{
  "n_layer": 25,
  "n_kv_head": 4,
  "init_std_up": 0.0766,
  "optimizer": "muon",
  "beta1": 0.9,
  "weight_decay": 0.0,
  "decay_shape": "linear",
  "batch_tokens": 16384,
  "seq_len": 128,
  "doc_mask": true,
  "train_tokens": 136500000,
  "steps": 8332
}
Each number is 128 + 32 x the weight over its row's rms, rounded and kept within 0 to 255. Layers, rows and columns count from 0. Numbers have three digits each. The size before them is the row's rms in percent of the matrix's.

# o: layer 10 attention output (transposed), 128x64, rms 0.0759, rows 92-106, columns 0-63
# v: layer 10 attention value, 128x64, rms 0.212, rows 93-106, columns 0-63
# q: layer 10 attention query, 128x64, rms 0.173, rows 96-127, columns 0-63
# k: layer 10 attention key, 128x64, rms 0.175, rows 96-127, columns 0-63
o92 087:146148143163139129063095180123129132064080164155112123117166131115118075213140133153121123119155163125168172150142093081107140079119117146104101206110134119133110080103134138080174117084138183
v93 116:159085093063117127128134053068127121143106133098114095140147132104178120129199119149118153156123187116093089149070165168136137133132155130100145084134153141106170100209153120184094099097121127
o93 110:135125149164129150114097120106148061109092123160120180098170106080118101109175110114174146138133064105089096085140163114088167108169101202121086106109141165112096169183142123164106182144142171
v94 091:106080129176101138092191108120102101168156098143106181112102071151102116185097195101144115116098063118124214134106098133153131105186137109113159110154128102126143139085096106135112175153099148
o94 098:104183141109148186140100170118128170174139149082111040124114080138111166185126127130122131146131086168179088132146130047102109151058145161135118148165113145134113137081178112101131089122124139
v95 099:119153115137086107080166190177157166181138084135158127111073083160131148136106149118148108155066129134140181122095081142138118059140085176148171141113142118112161166083105124153179167153095106
o95 105:141088112113185173134108150089196088185131130108096076181091180137107125130110088175133100111167143133136127121145151066111114140116115093135184191151101114149159088070172106090122099125158131
q96 114:115142177107145147107114122200161117145066086101100153147163134107148165204049121141183147166070116169151131124101149135121141143109127102145158133140118130081114064123056128158126092092144147
k96 097:148142144119086099161173142053125138135155145154169154108150124090079086157165105164148149161098116123046100136127155153174138124113131176110094130129095165074058112140162082124102086134069116
q97 106:150156143165136101156126098129142117166069133145123177148103123080090124210124110155118067158095157135099116148125054137101122090063133102110149180167141179128133122050158107133162141150105164
k97 100:114055110085114149103135102134062133074155152167129180118148170135191138126156082121142121116142099133147125125216150101140118112135127189138099117106140110134171114144131177035128092118148086
q98 092:191132152134103137079127066152073106100099107118126081095136142100059136109172119143189157148161154149088113119121086153129128153150159198140182113147127143197113154119189092094134107095136114
k98 106:060063102120166161150091155142143151151172088120159122148133124121155102147153120116131128086178086115127174051132144096160159089179131102135139110129134117116099178108102087162179166152141046
q99 103:113130132109116124118164160191099141162099136127121065141155178108119112158146146131130145157183107119096115086177113096140138121185133181160077120093162129116119186162079139115088135047100053
k99 125:088194154165113148181128158117118146176151185149104150089101120122138125091120123145067112144092087109098133129155151121158096175117069154146131125101192068149172169147160116134096079113088074
q100 103:079150047146096079165091166114117143121143162115125122176114162150127107155052099129175152118120114115140126054125095106154162172154189140149128103103097170171136126102165121098147107180170150
k100 102:119108118106089095163115134170159135107110114105066125176021102168092100118131148063106142159124136129168102135159162130172127142107089120117150151172108123169160125117188136154096155180069151
q101 107:116161132172119120155106101064137170117118152123123133082097093148171158164101142105108102115058075128181150083083127186167129123118139153154106167198114123178112082140085091155089099152136086
k101 088:144151126119061124091085102087129164135184065168176159138160102144109135162141139068113144154099141186145155162191084145150134168124083179104133166133116161110098098087123128137104128089126189
q102 093:164102161117170114160134094100164126136174142153095132154171109070110116118070128167123146093153117141104187133180084134193147115146100183132157063129137143115121071198082136123102085128164153
k102 101:157112140172107105078155170153199098127096147125138124149116100163123172190050102168118158158144135130157147145102095100111062127146113149063088192187114115094147155113106115098113150097111131
q103 094:096109082166174202132154090137097142103144103152168170090168085123129148115189139121126100166119129153077123139154116162108078102170055154151148099079105158137150139200133116146128111076112102
k103 103:171118104193149145151144120094150164146107164127183174119140124136165113158115094096129148111055154162136140040073127107153127112123109114124131230101126121081162118132118120087167134093137086
q104 103:068122093106145081147101086121148071139157102103133162206107111197157139072123165166161122164193122144120106128114203107163133151149122086083100136120097108125115101127128099124178170108105143
k104 111:174097076147062148099112199152125145106156111079175081115149114136166124182158120121167168108115129105157126120150131142093081124067094154155141160143146065139111140095135085190138143078167120
q105 112:081113136119127166106127100109100094159147068107182086149132144161078086088133140130138138162170086125102129126078123173166119158081168113154139122094155160155162119120147079215171090105098180
k105 104:112093118137140189092136178110116161088129083068106153125103145123160143130145147084216142093155074156150166076144134120135117079133109149155102151119115110112163169088082158122192176082141107
q106 123:091118142151153139139158064120119065107169136148123154162124084150115145113070145129156187184103107113146118146088168115080139155065141112081125073147126087136176111147194135157133108153165190
k106 134:100105105143133146059182124138134151073095090099115110099136143144083109139132153107171135120108138105194142084124080119151148097134157145180075061159146085134131140148095130150150147159161228
q107 119:152143094132102113138173142127138189171086103150103187096141129113100183171134123146165034075093189117098130119108092123144141119130105187114150138125113154130095111082139169094088192137148099
k107 122:121152096114118161103144117077143072137111179171133182116147129085117157155087072095143096120111182145111093171132170086152101177146103120146100066117162097163114142192195165116106143114090138
q108 094:118166059134158079106106136137169136140121143144115132123135137169111178137122165180202113153162114151098148095079136180152119135092171168143197121149056114113123108162070132084136137081148091
k108 095:161109100139101169075123133156195162082127119128121137136116096176166118190102098070066168131137155089187104111167129121160119145110092161123095104140093119189169104103160144149162091087113167
q109 103:138135078105106157160121085175201170141058157129160085151142116143126176131127168118080213107139120152069074153075143145128134101078126167145122142160102140093093106101162130104119130128143095
k109 102:135056158176097144133140100148113115112147101160154142120167145121181134114145187098057070117141105121084087116167122152114116135177128166121077130120141178165097165205167102132075119103122161
q110 094:128086158073115131060146140130081077157102163131106095136134113130113078144182055141186159127116151200075114148149179120123174120171154106135143103117106127118094137130138112160157088181147170
k110 096:072077135156121095111175187127107158128106092129113137140085144100145117132154140198157074113183144103074089130109088147139156118159123069109145092134111096124093188108099134176173135194141154
q111 105:066107114050113139149103105145128147182080129119091151133145126158137068115082185181129135163189093110153202153144130129172114156153087141143113127089161119090139108147119154152079142100171098
k111 103:176121105113101145094148192096191113134105228154098142163099169150136138116134112097147173105079180092125119122135091056087097129090112204134131094094124140124143157118088150137111124125118119
q112 116:092124114102136092136104091221137075110092173076081127096131160143108162108121117149079105106151113099139126113155171127114099170125105174117160152200163147185125162125098118174111101135106064
k112 106:184158085159138119081065093074124128186077171136137104175110111148160128102123135104092177093159184083134137093169088108168150117132110142195152108109065158133127146118136114135089163135157145
q113 083:093145100134125104153135080190125101119159085146141169130080124154110105162072160132105121130115063145151099204167174131075153118107137123175160116144170167171113102069119086171118159129076123
k113 084:149149138164107152134137067117092140129056116067128081143135116099113168091125148121074098201117170149147062097143149168160137139067070153148135143127139176135113149174122131097137109182169116
q114 105:143111167131134143177181123121114146142142061076107138112141195088121161135123148179090131036079183104109136118144044122111161092088126123117113146125092124154142115164197105124148123151120122
k114 123:113128128098160104159165119119115114126109180148124158065145120069121195095109115158070126144149119137149132127110190161112090117164161099063149189143145139098138078102134076116090178052134130
q115 105:117087115220095150127157120122116134131111123148103152084152076153146119183127104086169121173101151123127109096169149157047101160069159146086123129149151119134166143108082110163121182136064155
k115 093:157172114167166112161124074090140103145085104166129156086133054157127119140135112139184123133087164112092107072153159113169128134087121139174124128098128093105149125114113183180173069181149177
q116 107:187108152141052169145077144180114142147104175109122103120108080133080158126103117117123140180045095161125073092133107172134163100143125125142121104081142142161090145114166157117147163130072166
k116 113:127097197141208142182140139092124159105102041129109126114109116158118143097140172118132103190095111165064120119134074134165100071110098149110143098187134109141108123165161100159110122101152125
q117 087:134135127157115158157154094114137167106158137131070149175087145149126118157083080189103190122128123099139131152186090128137077115123098150118112176135037139074089051114147113115131140140136175
k117 083:132034152145115106172171135093152084139071174128137157129166082159134122163127194118137164180109095088147095133159084143131062183147133168097171140136086152133107119125129104115147093150108102
q118 089:146134160128164129172102111172064122167126139182182151087077141171148153174099166137134088116072053142165138074164100114142122141125143127085120128086166110117164048150124140116100148150122111
k118 095:162140103091150134144182129088085145152125126188124141167106060130078146125156156130109118142072169187213148149154079124112063112102102160101109133120132099122171127133139082121129070124167096
q119 100:101109096169132121089128137143055119180107108191122165174057104140140141149090139125121130118077133142176104176156197121097138150109112115119074133157163157162087118179094141087128102111084172
k119 095:140166122123080138128189128135080097129068037118184080144168092083094129135094129102127123110088108150086095101165114130105158102149124152109185107158167095132197123170142130134155112146171113
q120 102:166131136174076067181091120141109116131118094203149133181096140108125167106087158158066145119148099103137148120196139125129113101069105125115109158156095154089097125111069136119091167147154079
k120 099:156085146125073143185118052109134059138123131136160129160162119142128154103123102130093091161127142130107094182181124138110096137160158202128097106178125141108194156131149113095119086064140085
q121 106:135110183181127078146113138092151172167134135135133124135186155111125120132131076153137119081078120123178121143139110110053120131069136147173110205129131134165143133110150115105036104138080085
k121 111:140146148119125128113109094144105075133110151176183117117115116118077092070120078101107142125135165140110145169084147159142099173208165094112129070143161162093083196110136133171075135144172150
q122 086:093178094104071095148130139078146111125153073098225154147110147110122112102165179109096177112136125144137170096079127147137150110150154132160142119058155114083173158092138089155166130100155118
k122 090:093121109094146168154106098154114143116190101084076113166090186147107164097107112071135075139149141128160114102118201103086157187087170127128104177070132153095107141134127138146110171098091129
q123 096:090111180115138107086069095097155083162102177119173139124095164171123134154119103138146100116113174152142164147150099054150145075109156158143075140130111102084119149114195136141162107189116179
k123 100:125068185099153154077162152150094112143116103164109163094138156123093095092178135181122076087207136083158129168150114137134168148159157126109138111069158092145128105124142101120105141201127166
q124 106:190119096092140175201181179106166131149071111101177173180117140118123087068155099102109140166134105124126089114171167073086108096139131145118071161106118118176125114151106133133101118121132152
k124 101:154111136107092126100113079148105108156120171139119090112102100122150122105153140112189095119099096191104161115162145155119098077209077129145174168076162089100111114175072111151187139113166114
q125 097:139199162156131156043167121125064148142150116143141138172190131117197103152145096132152131120079155123112085128080143159143118138126180123130097152167152113148194098113074133145112090132078120
k125 097:131192091125137144127133126097119167151189112116165098105144179108040175196098123103110140064103139165133114141121173131120110161171154105150128123114117080111130210113088157135129095160136167
q126 104:155159177133095164198101111141136121090137093072107046080149122101131098160165125146090160128123106121132147136116188115089138128168099115148137140098196138178112122091050098167123118158160136
k126 096:134200128139109097142082112109159155119129120115149085180139148163132161068116116209182134189099145166125078133119109149118114157110085131159111122099077116074056164133088087151139152108121145
q127 099:113140171145151154130176078147167131125128102141132127121097117188117168150104203113108084137146148152145155139090088085128158144089181106107184118123174133135117133067103085152121179127031122
k127 099:095159162128199109084156085088127123136102117166100140109131127103152137149065133155091089165113161131122151170170173159165144148039112166146085164074129177173130113122157085109144097151145139
v96 088:186164116172110123084129146138122086138134104090108078109136121140131179119131137124138138156128166150125164165087077085078141118079116142109093088163217116196135144052145148163111178139105113
o96 090:120109078152100166164165068105117119170124118056113168112166101155192158164105128131149134137097157148102106174096172092096171194178093148119118138124093137073120150100103138093095084135132093
v97 099:146128146114155184132115132079088131106148116132168060154109149098187105094123117145111089097050144184125072118153109127151167135083108132146142172184136121177178102127078069158100114151153133
o97 099:134126118132076090100163145066141134173173093135112140162146121193143170131118122130127127153171169085117172139124149128143113114118171155136126071099110068135173098099084082085132103069121214
v98 125:143084145092138135122123116164125119161164181067106133144118136143162164064165126063161156107090166119148145152129051090067159158150134148162125130116135139151170151127109062057123159152156098
o98 118:141105140127057116117133110138161144148170085147164105135190102196123180153178089101163091083116164149103051117102162089087102119139116145091149125123177164127076117114146129165146135120069146
v99 087:159145119061141132093141141143110062145141183164078092163081131070111129121096134146112125204096142122106121121194115098127165136163069128126119112112076107124093153100136087101182143144138194
o99 098:086106136111072120106121173138160081118143147114013105122163134118128118131171093151164196169143148125184137093195124127101116161115149132150156134138145147098126127090119116094143093102080194
v100 101:107139125122069084158139125102124141143163109099118076156175145165107191108152160134169183074130121125088136132128108141146108193084190178098094104131081091076174142128136129204103118117121125
o100 104:148139110138175133175150099142120174189152162112098175196091120156146099149179069075119099114140151113065104157114123139135141094136148143083150113091117108091138122138120093188092199137083100
v101 099:072155127151133138140135103125119163125080112074052131120192145133152106160171121096098152104156114108100042151130138144141178166084096110176159139108177174118114178129132109090155139191146122
o101 096:165098099155089160103115076097150131133149106125142127122079120079119140130098166083164127160093088128097058128118104084171161114119127107160105082121107162109152158127162139184179187116190196
v102 108:107155157100215112116151196119125168127140123133123117146149105196090113108099115142141059128067155101141074098129072197124082118157135156169166126155138147144124083123106093121127087162158118
o102 111:081072119092134144076130172139114102143112129166143159164147121141072110128132192124121118141169096120061172136100125065138137098131187138113103167067168158178096083149074168117154125129106159
v103 108:095141149099063152138121089181172201130144085143139188103107134095167094140119138147090177106129131175107160173115159106118127182160108129068146136110128114093135144122092152166154062143086083
o103 107:154205102181122083127100082147150163110157154148109160130118117116080145070118190108077092102100117162144125163148079151095143133102114104125135137232124116135152138076142116145146081169108123
v104 117:133122106138094147093150135071147148120132156139075092112148195104135140086181091091092100141123089091143083136110096128150183159090150134134196087137073144143181188144097128107116136190168143
o104 119:151109094167160102116146115108137173158206131098121096045155102123160103162128124067156151197085118109097060129138094139147143120126128116154116127076130180174108113106163129096157114115113191
v105 129:108146077183101167140128126126133101127143157091157111061118144112175142120139082088100203185133152086099128128151134055107130115147162120124172068091077142156147141129181122107135186127125178
o105 119:116130144114123104140197120129100124102103097060140139134143153097202128096184107120128164122086113151127049091199113176140117120197129132119129087126084155137120072135170109077172119153110133
v106 097:160116097102147147070107120157096107171121147107094162115104119115168130123108090102140124144140154087153168100127118107065107125184205164213134129058135142169099123093149161160181152108167111
o106 097:086140137081126180144123113154090104098129122142143116130198125094147107103092144168136138087117149184113050131063149148106157079116162144118145109110177181168074158144135112161125074191143104